{
  "head_dim": 64,
  "attn_scale": 0.125,
  "schedule": "wsd"
}
Each number is 500 + 50 x the weight over its row's rms, rounded and kept within 0 to 999. Layers, rows and columns count from 0. Numbers have three digits each. The size before them is the row's rms in percent of the matrix's.

# layer 11 attention output (transposed), 320x320, rms 0.0968, rows 179-201, columns 80-159
106:459490501604512470467461441506574459515487462507468466479475563525422531498537574441404418487485532438455623518537589564475503458477587480492511431498570431489544508493539497440418479534520545500568526550593538440469419500534409502428448528
072:574530441595473523512541595475486495549493500574455497493486502488518510487441533534444548531563480521482435474454488477492439524498488500463497537570461517564498471527560513595492541448444520425543523455501393545691555475481499503513516476
110:560561529450468408507527519422462415561507465574475512478463553476448472505478530583442499384527469490436447671557552497599524535414490491470522512540423452478537432510505520518541597538529538419451482512487531480531509528489545466529453529
109:598451571480473407567482480521587548564451379466484498488410537539461585441514497532395521548477513478495587533448528502428490464476527385515549476441541486521528550549492501512466504490552542557435472481547458461508526478539478521550464502
093:387544466597497546509447445494546467553568474546344488569442466483481547451480601610498455551497546548405501472462512421433386509430569397579519455554490550501508537524554414533408480429566527525484490511557427559655459449539502502459514528
094:540407516460540413504514460352583520432497503467468548417527518580460558551513495458494519521512496466610538473609512460460491511505609394459416424430479426523516526500458574406454466493531562557524512469404510488504501493509488557468519464
075:468570491490497504501546501504519454537515490606442445521459464491449620444457473561478476522537511544474485542466541473472437573424543457553533528604500500459484549525547523620375569465585631470542405517489409504647454501539471521477495556
115:454551553585495583563475536509460401477461534545498495501405432453554499488456565528456492425541505500567502412432502544509433507568513587566494445525502503478544559551514488563485468539617575549526578561535469518522549519494506465502527420
094:653475509533567479423438452460591543522501591509578525487494483516497478599497528430402447525456496452488440580528500520616566519502495503500486457452537471444542500499515449462384464525505544496533489503524587475541406519532413527605522494
109:514562594514488475304558498415449482451547587464612508499592493411516512577456502483542532457573513476530414442519478572586487562465468561459489464545470518479490484499473528461537559511437447408571460523504585523483429533509431518532532548
107:580551577525486473507481508458421481503540510494536528451521406483544472541473455519520506464556471550554368450456476524597500487553492501435536488501461497398545585561557444565485461433598517533456480578459551485509529574488523500610510382
072:598553541580516505490552550510495509531467493547473440404441546453504567497444567508425564610515481500430523540416542451471462492415451486430529567558503564526484485485490606538488535484442502516491510476519439540671531470465454553460525510
097:425447608390476541486561421475489532512477535421480503416552533507535557500504446529562513495546518550582508379524528425451475499448473453540433461494470602586424486516437473438528491481512525530529483469394449487463533515480483532437534537
084:462475427436513520486437532533447549517548628508443481470438481490564507531478462496550419514478520495470537487498556415453522521492521557528568561430510487546487432495447499441483419474444457476476536493576484454514436429525534490505449616
096:493494466535476475518498581485503527494439479534568495504497578496476492469458565409435459510457436410490403478489509491451440460468529434494562461441469505537511433461489512405516464500504462556418597480562450547569482528537425499626565461
096:475469471574464478479533591492514633476499518482483482517512520544510527507471474466482504501454519445501416429475515480441440434515495453401548481385506562481533546542470493491545377486558484630427563483576428513607458552509482513479633474
087:505539525563459466492493471514393451544588539588540455503444455530572468523502471505546510521518512547479569494517496555549448560507427553387560531539456505485508514518521474514602486451563525476548498565558435526496486446435600558464513505
107:512495528443534499528487401536382551598567510537558557500468505451496478486477581510533422509502453514494511543489512426605547567461459515462568498575498381506416457429520462417496421490470475498465513525541504491417488421458528508581437564
111:579492476495440441481455452573482580592593465532502523540483501477593438515482507561466490540554432547480499540428476452561544531422432570472515539510443513477493397424508459494515446568521513488386551511572492513442527502539547477570548569
116:559454450470481525520491563460461517562488480557503554386418466454540455451512445544484454582495527489426509570440505481454546555529520526573483559455431538606530435507466516488556498420537417480412513423436539528448550494517540455525530535
103:533484412483500517437427529493495510458533607480373500488494493430553548468494470510501458480459505605558665520508509500440565574526465592477515563458506477586459532489419537548535381478469447504506515548517559478517450458504590448510414540
103:450532556531588501483464493484506511460487447456567527495481562486428497481515501545498462458495479491434435540527493530568475427615550458469502471457536498421545577534528578462522466496588444592427509524447452500550451525517454538516556488
103:476534562522598536500544469443403432410552514472451522525568481424551544463477570535497500479541557552454611629575556443553546532523453557446538526606494506566437395503501578474590535502455445476513531521534528471500500409454545488466325574
# layer 11 attention value, 320x320, rms 0.0941, rows 180-201, columns 80-159
094:456415462449471501497629428574467431511508656533578487526500441441453485522663579566536530515431498433493583550496489524464402464449499427460473534451482495468462486495481420494499499570506599515521467568510531559430488560521534418496483564
103:459585486597413482441502561497506633481456448412445505476378519463429487496438519599566446421519509491513495417433513504517412501501475523491543471515596474538425450527528540535439515448559473539508428381442477514444540528488500509487506484
109:437602522557537639567512506454552430358564473515455450563415562459585557474522488525434508526494498526513543474432566478576555507529489450454420573446533508477548469446511552526514485494523484487491544370459458495567655451448506496464482500
087:465439592480514503538567531505553449445468623530611455697491488538543425473508498525491512563404484453584549433490490575504609442497546503419494507430468552457487552448464499560590546467447544461420485474438532504421508535447487483583507572
104:453411488490567531509479445548533458475574535459546513514485530489475504517519476435441550479448548501616490456419508571494549439520408497447435580512517455454532492522446539450484505509548522474449595456477499506479503508445462515402487479
106:483505527439476487581564482519530530514420558523559445573463453453460492490531535473445431462388493465543605489459437557452410468470471515496480439504522547459484538506556413484486489473504449501427513506451445509386486491450475501515522495
108:495404475489517573467478433434393398566568520557509514466475423475443527482514501556452545551436454519504519504577464497502601555518504423491569479498624520469502569454485434494498499497489539517507437519546475514605589497487569457534436448
093:480474442523568584438460518531504488481600483446403496478409515492533499517480508496402522520505514416525465427553476585489459493590536486469477562508442449492380478492443576568401605466571494548501428568544462504516601459501503556371377541
100:553456512415466338543441505484523573524459503501482512466493533421417459491501469578363504486546518527525444495510471569441497584497497523551450500459521480488508477505436486505482530458496532561619495548498500493432448463522465561421509491
104:483420423480511611485464447462588409508522552540501509411480524426487469480467566581453534504485480498473546441499501527465437528433488382431481546501597471560521537468514399462442486425585569603484475511505509517646557525447554471486494474
095:507529537474437452533595473539541536467334445493513471578478445455510524493579440609479487478385456502546535523504512513496506535501474461500450473506501472494517501443460445443528450518499505456545580469556534534454537479550515459525416581
103:543462571517471462429504486471503482496499595457502502532486525556369510529516434499411540449470597514504477568483470604531537484545533516539417441447553501468652504576542556385566534497544511394430564532498616483510368492504499474441543509
110:565507560437483430471509406500478526520565485524515523444533562566539482518464509467456583384558578489468477482562483536480528545496488534408485527510454502528533505600456473508531470494604541451540483527495555474407486388503438500475495460
095:560525560446497427431494461512467554478569507439462549527441532475447582470485488492468571446570483491456531498535585440463507434482534501522505492624474522489485528452450466451539487487548532527566364471522511461471572450603476622468495505
101:541524494483481406402486486484474537487570491534466579519517515489537541466509498529386483377563469512531476491568534469417533434491577475516511513541513430484470483533455462401436471480496540493557422521541633465542589469529514535443464445
095:544498573472433484481518479509468517487430456523484451478510517481453589544517501521493476526509501452464413494558484493515583505474477572512457464462540380530531474507509491560400566443475425540516560557525549483438491571439449494475510484
092:448536523529529498506488546479542512426572538563575497562492475531495552526411493497469440519571505518517472419509521526487441451551491446398399505539421517548525489478450542463506407461526518499433557516542550530527474437595472507540503523
108:519552486576497448469499456539529464536497454436485476545555472545357481538535608681483483545572470524464469509527494505453473435499507450523459569563476485513524567414557428478448561512543535563480497457528582492412529556490483508524581512
100:486613568556476469449538442546438558435507461469474513599498479499467505536536396548498490489468472479544501524557564486538623458621505566395564431482456525540505468498488500554546541445567500495544473556472490532452523565611506470464495466
098:468535459435433488487512483506478495524515460550521497468486542579688441526496512574468480450433523481480446556609554554459533594518480494470595526435508468530492493563491500480468519488538572446479522474495523498522518463488465474473478425
104:557512506496538554498501478522449559476558530577457492653460476470504482481490412466534444479359467529578549426494513465596491547481501440400518455646515505438468527496447536518530472495494511531471427506522548527539546578583523485533400526
086:523343495567559576515524521413472471481522589534618473518456453583534499547465434471566441574449543524506434522446537551542495472591503540528549524415479588498487548531572532455530513500513635507410520517453373541473447485545497494563493521
# layer 11 attention query, 320x320, rms 0.103, rows 192-255, columns 80-159
098:448439605461479544523500450513535557459551431504437462516514459506526442494452439474563522531535543376499471539596473462560593552438411546559587532478526461485415491463487397472586525478484553559449505482595625499489543488498458495435447492
101:510538572420503472494517435557562509482478464475418538438588413493522429465551484460492521444532495448532475575511460537535532510430420548537561536586569506503424552458462374554477510509477496460520429505503471506505508523457529529480425418
090:490447541460494508467553450507528549520528452538424483497546498467485470560479505518489598562584521385578510474590512495546565515431487554551535484522515475442468556439512440416514567504489481517452445505631500520546583508413492548502473542
095:396479488570505520579454498510410511491518502498504480518474519480507525512477524561513500489533576572494584473539501504478521501543482516504377495560479459516501382524525561451542467494541459521498600545544428480536473413514574543411483557
097:556549542492423506467505536501511463534472466566545471438476470535474531420561551385509499499491473479497373454405491571465484528524540467411483538485433524526544490482514556517536536438504495475539494478446548538456431591611486515486590480
098:557529471421455389524504503458555464443523461455446495481557486510522518481505475455445478479488491571493374485446514565418474445581521395436503497445524485444529537526442478521402469493452504529567475456340498519414524555475459475554457463
117:554505508550389495471495556485514432494514471574566451444444505504495521473518540451480557541464506468526374420470487580439491489520542449408469549467469497516578485529488478517502584481582500540491491513430533568446476597601452443456546435
121:593487483438484503555540450495489476613492591514430510486542448459478474539492506460521528470509501526563446486529526490511489495385495525493559445469541428486535495536468379463449555597418484554501473518484517488418552573511459462613491490
108:520502560448494507489544437526490531622509568480482489527585490475465458520527528548517548465533463530485575489544507398587515616495444538559575457565471454508457513458476518482499535487442458489511503502496462518503489425427568527568441524
111:420474469446552495516465599539533531420491432553544523513493553494560553485457497478497443574496509474486515482448449574462458468502505419527449499492502612465484497470514521556508413512562505482504557485510416503519529463530471523418587579
106:494537505463500436551460579459529511369422427533521547510484512538544515499490491462416444526493485541509456499489442583463456443520565465487493441455475598433532479484476508555478480552492496535503517471521476441524504536529433505511597544
107:502512534531402533506483425503501458532490547489461547528510433462476526533540499537561521495520556483482494492572566476447544481568432541492530456560528572541465402488542452454538711533443524481531503544587594515423474523490517503499386440
101:432551472525538468527487481399521519429463504577480566550504449516516421606469465467542458439451566443528564533429489552463468487381492464580456468490520566446518496518528420503486492558434485606477484447486501425548476515427463462537468541
101:519615493541501468543534498418457359493489543511547520457431509464473436571544510504509447374518471497477429525480536550607494425491445461478508518495570404529523510587575455521392451504550565479438457541402559486532538593532505483606517405
096:512504465534396508482481385544488483608475481456443519480557574485437501509486557564464569527548407505466426468607441444536484565486479585502483495530548437538559457479503512449525530476489470422533510525541538574511424469485554550471422513
089:530482539517434522490524495620424534609544460504474439539509526533512561478482555606475463627535483523457493401554500445512489531517457580444534494543506475561532482495478551515551516380545489447617568548545460559514469436510537528438481573
079:527495583576434448523505457520458435448562490477466467462536439496492488462515465596551548475454519577461487435502599459483541460601512558385572451528486476585413546488487509446532555452513507486488481502443527502539470555499561467478450528
101:459469551558490529519468455517541462508495458423459423519510508540494495480499473588490534593487548452424507527510544462575478531395519530559493518447509488509512476417493561462549547440566511505520499531569544521510486391592513488399536522
078:483470491456606545509470503503543493508514512531511522513464554490542495629458528436466493550468557457549557515472451516504496436410429413557555499449544557462594498537508454534563503588509493555476489491531470503545537490506417452538573533
100:584445474491483547501411484465496569431560472546425530501531480458487463545433494360532583470423507448529422516579455502479526564406553565469524478445495454469530471580464423528520490644431552508510440497498469483515456531499428500531524511
089:536524483533483485521474448549450483461406532501513424494446511521454506551448513516518386541482548434430499590460543534567485459422481486588513472524570502418553470495613437538468556556535493540535528487582517523504458483504450485443567505
081:487488567523476467475582448567430526559532527482507448510523415458515490502500473628597524519487555529421596483492575473567491622517449553575502473536451485572468528520513488518511584426471447457459571444518493540430472478445578565497423572
108:500539592503482466523490559479565428429551553461552573534566535472514492605523422496539553455496510560422461526531578515547533422669549461425597438489562607447497471568446501533514489531469532461484450455457490492422579482453452469444517514
091:440485506499478515478468502456498520386509490483460521437485494493541463569508491539588519514495472503485567489562520467505503623495563509455518526453545469519474521523545533420526467479464428589544489586545499433462474486527457496438493490
093:480525590534559474524459522536472492525548437493496505547568546433427518504420454506432404460464504587430495522410531481570500437535534530412550419526510517437565533511526519574554450492514512477543578479382480453530531449482481512484472555
095:403433547551520526539558518584493524517562463486459559500464532411592450502484479550555504578493553486492624480466474622445480480567405625542551484532535596501438500528486426517579468539493438514525523504529475471515515448407572493420474557
076:468506493548417500517505503451507569549558467473536481561506467500482497545483440551544432524526613504502556491526478454417455504478490635519472426510471567495478482482447510468566597508424430497533557502613454513469474493489560536478494665
072:496557478473515489561486527428531444509497533523451553529494506490474504512504493466432521406531421566566379529513531522451516466561482504403497491486536506485486507496492458521530493546480536444513457542455547408536500575563433543601480426
091:570483601530504538497423480506592499431538521380472501508524463513423533521460428550448528526483535500542444441539466461370507514524576506426530480407545556447550563502528549472497556482501492529556493562541458515533449542512390483440557511
073:495493501512457473488596509537420529556536468478507468483511446481478485440541471605538503557471541551390557484506584455573497557498519566544500566543486466567495453482475536480437541441576450394501565429487492532409451481507635543417413586
096:528485593432542460521460441444457499554502501476469467500498482531459458578534540606530503472568494499501505605594435468591574596504528552502500472473450492422555523505580498515510545481472538496515517534462523502582513428550465471460515436
096:512510488556426523500482532608550490485497478471453520511482529544494572444557534455308558518487459495558483420542389517380409449503503541531469509441428561477561452475446590446526547552551501512445494448556511516452500488537506435536514382
094:449662521515506503486538556561593497440454538495519587547485605538502495492556542443462418516500406499442399419461485543410488466557478520454475570385440566547542578460536532487499505491505414456575477445545511492417400488525514441494602472
098:530566548592531565539493505491520487459431550551557514510422624519480558464464553413454431493481485551462383467403499530534513481476510465408459596448526503553556540445535450517532483454580453493543485419486554525457461500588423451445605507
102:448593516504526483461540555516525425491510488520532538533487548537478559445575555394496474497482437503480434426425506592482440503558560498433451551517400544497507538465516598562485434425538477496492440433408511479537469521528513476546612443
102:461457462444543447465501456529526546504584496445363522528607448490496430562475467526511564491599509523491605598589494467575513529479426524592584434527512504460492544475476479480499512513462565496464513526482493471553569490398484526536453499
089:492554429610481505550423517511507486453507449481576524461492511483466612454474479544523437501473519567519448485443473530422473482557542504463463532428489483517508498566535531563531476509539512501531541527499467513461436505569510429415540514
106:576455505542453565508472460457475435509456408541604504475403472515515553469492465486467485566414565427513440475431459514452493374478545438479461547518530459472532447544498385545439518513610524499528513506506571527408521545575472443422510488
110:426530457597561573497434529490532447451513429455572480481466547474476546518455503520457465518466512447525514442440480483445435408514465484502442518543582511477502457529518557552507367473561473459519545463546446462498492452525531486405546555
110:503427471484491601479511499496480502524466488477569397470380445516466554408495492501521512565488523422518474445457531463459510634482540437546438568483532471514493494438437470472553588454553458460529490500496528507478452531611495463406521510
112:567498548508393421448523517506557459493496551494521489480496466534533490452559501474538517567497519580454409492452538513456527481568546462400530536437449494562484514465398436481535604468497460526500484541425549571423481568548513464491496494
106:420564501548561511565523475423432459559531461489481552529535471521480405596505459570495472402536501498503555558549481451594478529507449569532491490565518509465504485506555529523484472524436495538452523507447494411564476485445538544537427560
121:441562495570531543543474482466421489546525458497480517529542508453514444605457449563516471459516515401468571500512497497620494523493414567588492509537569543470525487541616539564490439493473518543495546521503469436550490470435508509486472538
104:539523521536465489498525508487566481442426536453566513489423522485468549476537560402503521521492468569585417453465433603428416359468557403422505441451499553489542582481486483485519483532562507482515419564456515547495502586547433482532592400
109:464525559614410546494491454474404423591573516435508550483518519440486444544530533620498539408563478493499501466562482446554506583578409613485503479580533507515497447593529518497510555473474459477525499557491516539493440496472572506497386431
100:495457501535469489445551428551404563625558513526468520523517495471492499468517516598516532549520506510434570494539560446543538591544431542508492517614462457572496461518503536490511538439500462406544553447539473516474452400449622568397371535
098:554506512540528456497559464528446445547540518484469467461506458547427588424548517552532549541503460527514510548518501465518518453539528459433491535539433404550466595422533557512507515354543479428488488580405497549521493512476603500438461465
108:517447491431527490560490648498616512415442472496539476531484477459589478428505441385412447494499553518571459462433492504344456405437551479522549466475487583465446488487442521475473420609511526547498478476524443446500547541507439474618578543
095:609503530471516505512417503475546521438539474599619462561469463515508511479444468475459443479455517426508448523482515462377539467435580409509480490487473595457495526528545549551427510507538536604501464525515465482570489466573367465549514528
094:434534531582514516522642532443513497570451438544560503453519536445467543444610515445566493475533495507568519458435391663468503419460496428447495507536460527514451489496547546529525471524493450497510449523559455518436563465507586489459527420
121:478510453538440537497540451546397448592548473412441489420517545485482542466519532574541461524562455511442536435553463508601453604522474561479519532544545427561500476557552495478488564429473485420536544492473499539499472498492566513417438502
084:439459448473557546551513485509543511564555470505492482480571555571518483472513532461394572497535512435590539452546476466399504501451510476474461514464536469495463485426428568472572539536428501515533462448582484586564529507592563488448519525
107:494526629462549473494527505481516484562438504536543534549427525490435531516557545545472429542461505478512550590451496607507528472547516423590502538535468591448525538482686571643524497498532540510456504474445424531537576481480560501428483416
077:491437538494543464511476562496484587491501432474503436515509499529561461480477482588574416588480545422524570539488567435491530548555510473588479591517470560571474497484516631509484457403495464518498536525479406468463573474491530524425501551
088:510545488532407461536429422539534502473509574502506540519538527443415497561439562563540459403521493496445529497519557482447483496571402525489540461554469513574494509572514449479488518510465439507562497520622494554485401530451494469473422512
086:538470551546463483424496531541486599494487428542506553530491447527492548456504499472381526601456462481541493446475438567461472526424530537512436474471450474490607511474489593502562481518497525504559523416515515468513463502477509516495424539
094:522395476548524526487502506535518457518493463481498502497494560535634509455486485483427553608395509400472540481503557478515542448476520462591502554421538533534558525508444517512526513567567591502467505464507511573514583598571458393507508463
077:545547514480524374556524443480475424553471459516512484495504451488367462507493508541496453467473553489486521548388543477495495525482507528532473481572434445495468580431498516519448545428484482490470473449370476540454452571439561497516469576
093:526504425501503479521494473496534507502511667464469478496503459538441433509477527466514480452535555456633508505511512423490428478495412464522538527384480500527410554472423484415530479539419461502474480514493549555403491543469497395566585466
085:493474427478507499541508445506595524433427616444543495511466438511427611511485475468513521572458530511489538412487558495450504495416510408481444461493558425560490566420487452421476518493554453529443463481582462559465466556441463516536567562
069:449494491529518433482587478509410488539562444476466476482507438464469497457484457577564489501488564546417562550491572464570559636536485563565467568551460464561463497504570486479449557471468514432448552447448511501402489519458603579454379552
093:499419430494549474500503513501477532469562518488419462545516414597587485504453422482546440478511612438431567566491545423524547459528458467535440534481434487534467498565479405503580532537455542464438586447555574442519561502469490522518492561
095:449442485449486471456504462544506633499526587491488517559545413510529471538491501536476592533504559496538581481510496424445506601452425512525486476463474495505494537464412491475559577520461462519452522493566502471468475472466458489575497541
099:450442564514500496464512527500492564551512394436459496491497503416565399501533493525522472608510564512390556552428446530488489504542487615606511542567464580459465500481497500565510490542507465510477566509465503475457537439458572511403484520
# layer 11 attention key, 320x320, rms 0.101, rows 192-255, columns 80-159
109:531566500422520496396467529474485514526452453569555530449436488466501510497580507507466493478503483481567443503507485562481441435480495448559430547536571506482503488528554404552418487424418524563488495523422410465546474533516500556560482523
094:476441512521469432411409599490467454443543490570509470464486499570482506530458455443565506449493509417479559536490470513497505578422521530515468506500511521459515539469537480470452394445502592575454471390518430524531538426478519463526575500
085:470493464505454476492412604459423465466474382478502445557603418566504463509462490496501486522449501487466556570504499542566567515481502431493476501551606483422507462520548493477389411567558540505431520479512439518499481457452553511629496522
081:530530516468424431420555486561576530464558445539453538530567526531528463502512448473371465586480505486432559483482515424520511522563499489396500515400514465505504534536495487523505467445438598587441485613497473490435452510475448499561456531
092:536460500510438545581591460512576506419426457423426543520440537504527475482500471550432453599449409550501526461495513497526465460605460512470591531461546480609496649463477575546475496432515406431564487488441510568501491488475537613438475455
099:570418460453550511438505464599604470490470432458496547469485515533486552484545530495537573609456476520546505424422483480519459530529540484507494501541492524522456550381490520470536442435577515470566456655474479513569497550535511588547553493
108:489452474402448461492583544535622579447452449469463506506501522523490587425497461379538502522494423550470504385474545507480454521591560442494562509444451480534449574435440455565487520418595494446587440578409482584438497560557530536489489463
104:555455460449323540457500531554529510563482467544565535370576428501520492521531525469480485487570419518454498504540506503519488565634478518496499474529508460580453519471514484525501612396476478400573441547420562528482519492435490541538496475
084:583437553534488395590585465547503481510412410500403482659520525551522487476528472527482457588451462562479498433490577469496478584516557524447507543462562611509484547429473556561527547515556464468480485454468519495480403473577509572507470498
115:485583525505568498508471464457463484444560578488581502493456581502466457515511519545428458465505553478410468533492519507509521485457449527596501518539579550443476394576596499476554519625451542592459484479592466459454507429493466468448525581
112:477576481519554587433438479505482446446607532567547544518492537512489489564502573540428481468488566429443417504473464510429470532454407473485487530523544516435518472608536440482504523573505528560508514531598517466498461455481440439475553530
128:454418521455465479479552505557572544502418385448447480462519426486589483464493535534479595508468438604555535465554397530585521522499505423443517462450481466493455534371474444451475453478566472454465492580459471558596519503402565487441516473
092:550560490521557517482465499507469417528565527491619520527513502529493445646487554519467457484532549441566438515506424516511497471474450511476456465514500518380550403566563460493465501600504499598472525523587562389457539451497385445546532579
122:586497502568486541508477498517479407579563586524536584484418563500454529529531536486532485493555535486521437489454493525447478452521495519461439554487477521477580522643449550463438563487417532529524505517536571434494579492466444451573421511
121:487509535422462539445547526541517572567531595495462459537553428484503532479503532508489566527491457481483552463476555512511522525492508431519589446531478523561481515504484468527569478444495504458463462495430517543506469492470592562508475396
083:431485481462409494545529569497530587544430497473429483478501435511513516409549390475505537538459445537406532501507533474502527531548593485566540477525500530601398551452470525539542477444518468396529480498443449560525494528526640503474493447
070:493490470471410453463463524460536503474440437501419435383547486550572472430497482437503516521480487572493499453491502506466535547537470459503515592443476463575419611408494458488518497364554476398527429517444441550543522515480500545479535544
106:478478537552536512583536510454488530519461512504545454509450512438595519483467516435490616521467509521512486529482448537485504451449497434475531501532459559520525516485475454547570505480522459550473512542633466544492484503494491535565524453
081:536551490516566505539555446541478474565514585530634497532533538442499508557511559574514484458546490461577520531543470495557501457455438523472513374565530524458525376562566501492459523615427522646473472521532540404445525478511481485526509504
100:472507440456444546411472447442450484490549466528564480477650476558454564567517559478493428506466458481559509553533612493451538504568460422473532437614518429493569455484536415523544485580508460488511528496423537512464433471469482552436495582
112:453467514517502473492496472435518506472474516430532460526553601574525514493495438436432537554492547533423485516538534576497404446521507440556463526490495607505524460506514418559537480430609487489489543450531462513481474446512456484452460509
094:451492512470479476531521521516557491418429374416464477473519499550507493428469404462486499546468466566460514411531482512510472528576566481543523574472538544517446566379473493491484414481589479409501475545477430539515528509574525483455512495
112:475418539413517591498473455523488505548544491496537508386457481523603490482511667510582485444605475446541503488514527507490530554528416435477492536480563577482439508440503432352429518560476525552485470592522559495559607518485473489552549478
099:498417509516594485470480494570556488534467524503417478439488396432443469527463469453626574470478443492533548595447433397486526567480496494410467469516394445510479575419449482446557504457484473452487610547529483498562555540467506475517578466
104:543447506394552435403506459477459438498526493594486484405598451591472592485552483460546481551553515474466509561498566471507449618493567435554457538541560500508466486482529507434492604465562509471492489548424498511572479500524492535430499523
114:494535532459521461484489449541474504493423550563473498445602481471465481505557472526437537430458466470516602570549483519601508488452485490589485483502475435533397438489589487424564505543461570539539473534442517494492522489579500487447541588
092:465491482457429550457501569554501593561429380473482430486562451481548481494468450469463586599445486506542482511547385512513550550504486429466512555417513447506465559391536410539532478474688515504461455580456488502552474524549505515536573458
086:513500545494501539449495489560471433521552494561518522458460445525473475526534574560569515487553500458565448517477465482517473588455483466438508546542524429470472475564535516366502590539470578521508507528494570470546524467468471512487491545
098:469425484467500462460478472506470486437494453490431444457633483501498489464476455440536532498414521548437514523516553465409461487554504427466495530431454506561512558430527446473601529384586482490489517548427532508481347576512509426492568486
093:457433510503472527507467533450577518420496386460439508504443569546554478423444424443447497560488514499453509431484489506488540529594504498522506630446514516564485615465405515538488454383575498384528486523519429579536530532527475479494453495
107:509559507610467479571465448491412374589498580529556523500508456455399593516501546579586520384460480534466427508506589538429549525500508411438482462540397558569524492540521457588510487529511458478514486456549497493487486536427613541504484447
106:468477431419547514463483546482568506427467458539601492488428507503566454503463430574524521472377504479492521395402497541554380435574466550592540481591585470482466478541548521539503468466422514676507449522393490522520505509531423484518491467
091:468491526440492577532485575465444460464440349452530408544486447444494476502480476522594555462493518407482535465393518555539533500441461486594500414527518522536514530422538490548487493484486531528507474448484458528573587495437547515530480470
083:536480511532555452486525570531508429536473524472486582478544461405556479489532496525494503529374445444543498510512398551491390417464547563521468504571478469457529554515448625486435460466493452482530451535540521431555537572509498465490518480
099:499453530458560499493521493439473555414476552508470451509619511540479509538407475520426505462474470500480514457515462548505547492468489538445526495503463506544499489521491517516524437463546410450509517402465585539475453421460429490365538478
085:478482542530502448504407584482404419520522499673495512570488498483516539513504492472546496413495549411499458537473522515476489568402513456548397555569562512419532423540503492446473494544495575554428536401578427518559470492469520393533487518
081:495518417503510502544538508540603518541544473516435513462483492447507502442603511360532506473484511420463589447473564445555507448528530407487545477437469531570446500447480487539550506492507588501494481636563512517429515604573537521465468519
112:538466481430460539458496532454602546464480352480493523451527505554484462519527545500471453500501484503488504494495509492442542556554468452434508430433463443531503507545431562496429469416492456527560457666372497493475557549446525468604492473
085:404591383541529570471452593415493493582589550600521496412519488454480522519469497379530526421486536464519585539494428518494541460484451479561504466457493433468519444575536432447512488545441590580473488536500500475491561550497479376569521507
109:420558492462426521524591520501542525408445483416438486573544538440440516472459414416475473547446437506508569460513547540475483430527473450458581521436470488563490554493433567510556463509521451422525516443473502581471445474509529550427457457
109:485453507378462478494566542510607569444440480460415462495492522486506567389511468467518502519529435557466548406484571469497505506519559467490543496458433486563410588387373477485503468447523505432553456534402470574505485574579526537539469431
085:596498559529518496495455506524437384565570460517551566523473474528477478589490575567491457497479531477557432525474416479505502590460482473507435549489580503363559477538565476487474510529552531562480492544549520410523516460493425494539542545
082:569504505536542508499450495542463392612563491529536513525508437551448484593507536512493496457514518495525461546440427494536474605483491501472402490488523530390568463550564461484480532567497508539470517527559536355485549455429409429551543554
083:432510449522464494459502523498412547504489583506533466448474537471522461448503520510497534516502543503471446441569570502482468353546450538565552515448397511536504496512571525466522586521491530521549491475494604520450498611573479487494507501
106:463406525474512502446513479590568499591441427596459511470520416512498567491519512535535543532497431529537569392422477480643445549609546435504468463523512464533482543378472475472450442448530516444534448585389558564571573523439509512472433474
120:472493533479470458520535496542567528461445453476444475484497440525545512424511428508498568553481416496527560430522495477588548508544545510545538496499549534514379503439483523504480400456541492423477477525426443580568536501475609537446438433
082:493482525517391386502535594455535542494421455500436487458497441494547515430481413463465514553494493598430500440517538500485481485535565546539546551476423430585498585423458555554510486376562492425560488460420454575501487546530562542504472445
113:538505455543482592528449540485548501524533471558525512550429592488551436536510517510438478531486541459510487554535508488448515443535405492464493537478552478428550499544484577490544485509518528587518491507576522501559452469573424463528562565
108:552499494607464444501435543473470465511537476505522490529485585534537465536505465429548480477512544518370471536462510453441481575534519465539486517545477511525507478515574414555572553426507530544522509507574502472463478498503455406485501534
106:540521539504528530476506496490538457475501500587502510498410491445598429484495495543400560516453522422528555501542437443591495384447488463556512500489532470500521498539479556572540452503581557538488504523568491529484580481556456528527527508
148:499469495468491490557549469549530538582452539471457520505539398464447590441569505541518535517463415515495555537528544510493505462465587511465474411545465528599460491493412608506478482515484491421522543502424483538583479514477660535440439411
096:545508507468496507484560499517516541501470566554585491513465490423573474503468528580480547514487458455566515505531478508530528430436494527479599443569500394541436477562514519564559449511453489635442476522498478494457431495534531538504483469
097:538524588569524408560512463503527412507518548547577539557424501489542550503522528602486518398526522491490472456490417584543431440411510548517477508575486629503462464561581480570463491529486547487492512443615539500483526481478474512463469456
094:461440472550509447546449600522540500496417369480466479501443485496496528532456421462518436569477473547483504511464454503522492552565541559513444493519544445521509582331496515523498477469558496415548536553515368559500521588531467492500555536
100:486466493436447486457497406538559504467486464517507438474532493575553560461558508530518525474534494493446486478437611518569479611495494420470515417543604552491436495428573441434467450433525488474490503488455515504500530456436462531496516504
097:531555496379480501382503519543492490483555549493557526487474406485459505520467447506452579493474505465499476404453500405572474548504521487567465525478436468440454526495514455565541594521539529452467399482489576441527397412446452445404524475
116:460548521433521467550514481457448525441426636477560484448492587534467512489491503522518461497482482534494534424509523594533433377496542589560537440544539470527395448522550493604498511590385493539542436513474442476403492489581432483463499608
088:560502472519452519519500562466508492538488359592554523543529456516532600503486489474439492643589529524530417466436478566392420472483486561513484533538501536499540536499447487600501515445605455515521515506395406565504450534542508509608460482
101:385459429440523513485523471504526612444382434437562435522545527519533435522476487485459454641462495519629505420544507541495448418570464624389516406553559429507539506428502513556402435550496454567543490551410412443400490538573398499579537480
096:480539555441467417500580506493501592425406446405466467572565639484627368459452447426437545553559519549493496491538449484469545380496396545502544565418416538510451575498479509555519493464562469518456528498491476492400430547572436473585533480
088:492460538504532479505474522441536507409478312474411516488498532544486502508467473439507476585456512547497476432498482555493478520540546479539483626507518474534521578413440520514487449393598479392567509514457421592587562540509462526443457515
109:470490539501481485614500477439450547527490390363554446451521545527489425540506489490558507525488494532617423514639455566551593508487593552454487410449624487524553475458538537443405447457484437517515459498519490492576561553445524556497464546
109:484609506451515455487558456538501546536419467482526441526545491397489440525475463507510529496512469563565489443534411512508573473520454548425551475452482479464472512423499411503497450536522392550478447536499490466471490529444466542555556490
097:514503453492477578536417526504517467508494491595532492495534464484418636484525544501473541490475504478558521548516546624413518524479494480561471512484494557570500463484476482424489450592539541425539518424400451582572465488471606553487609508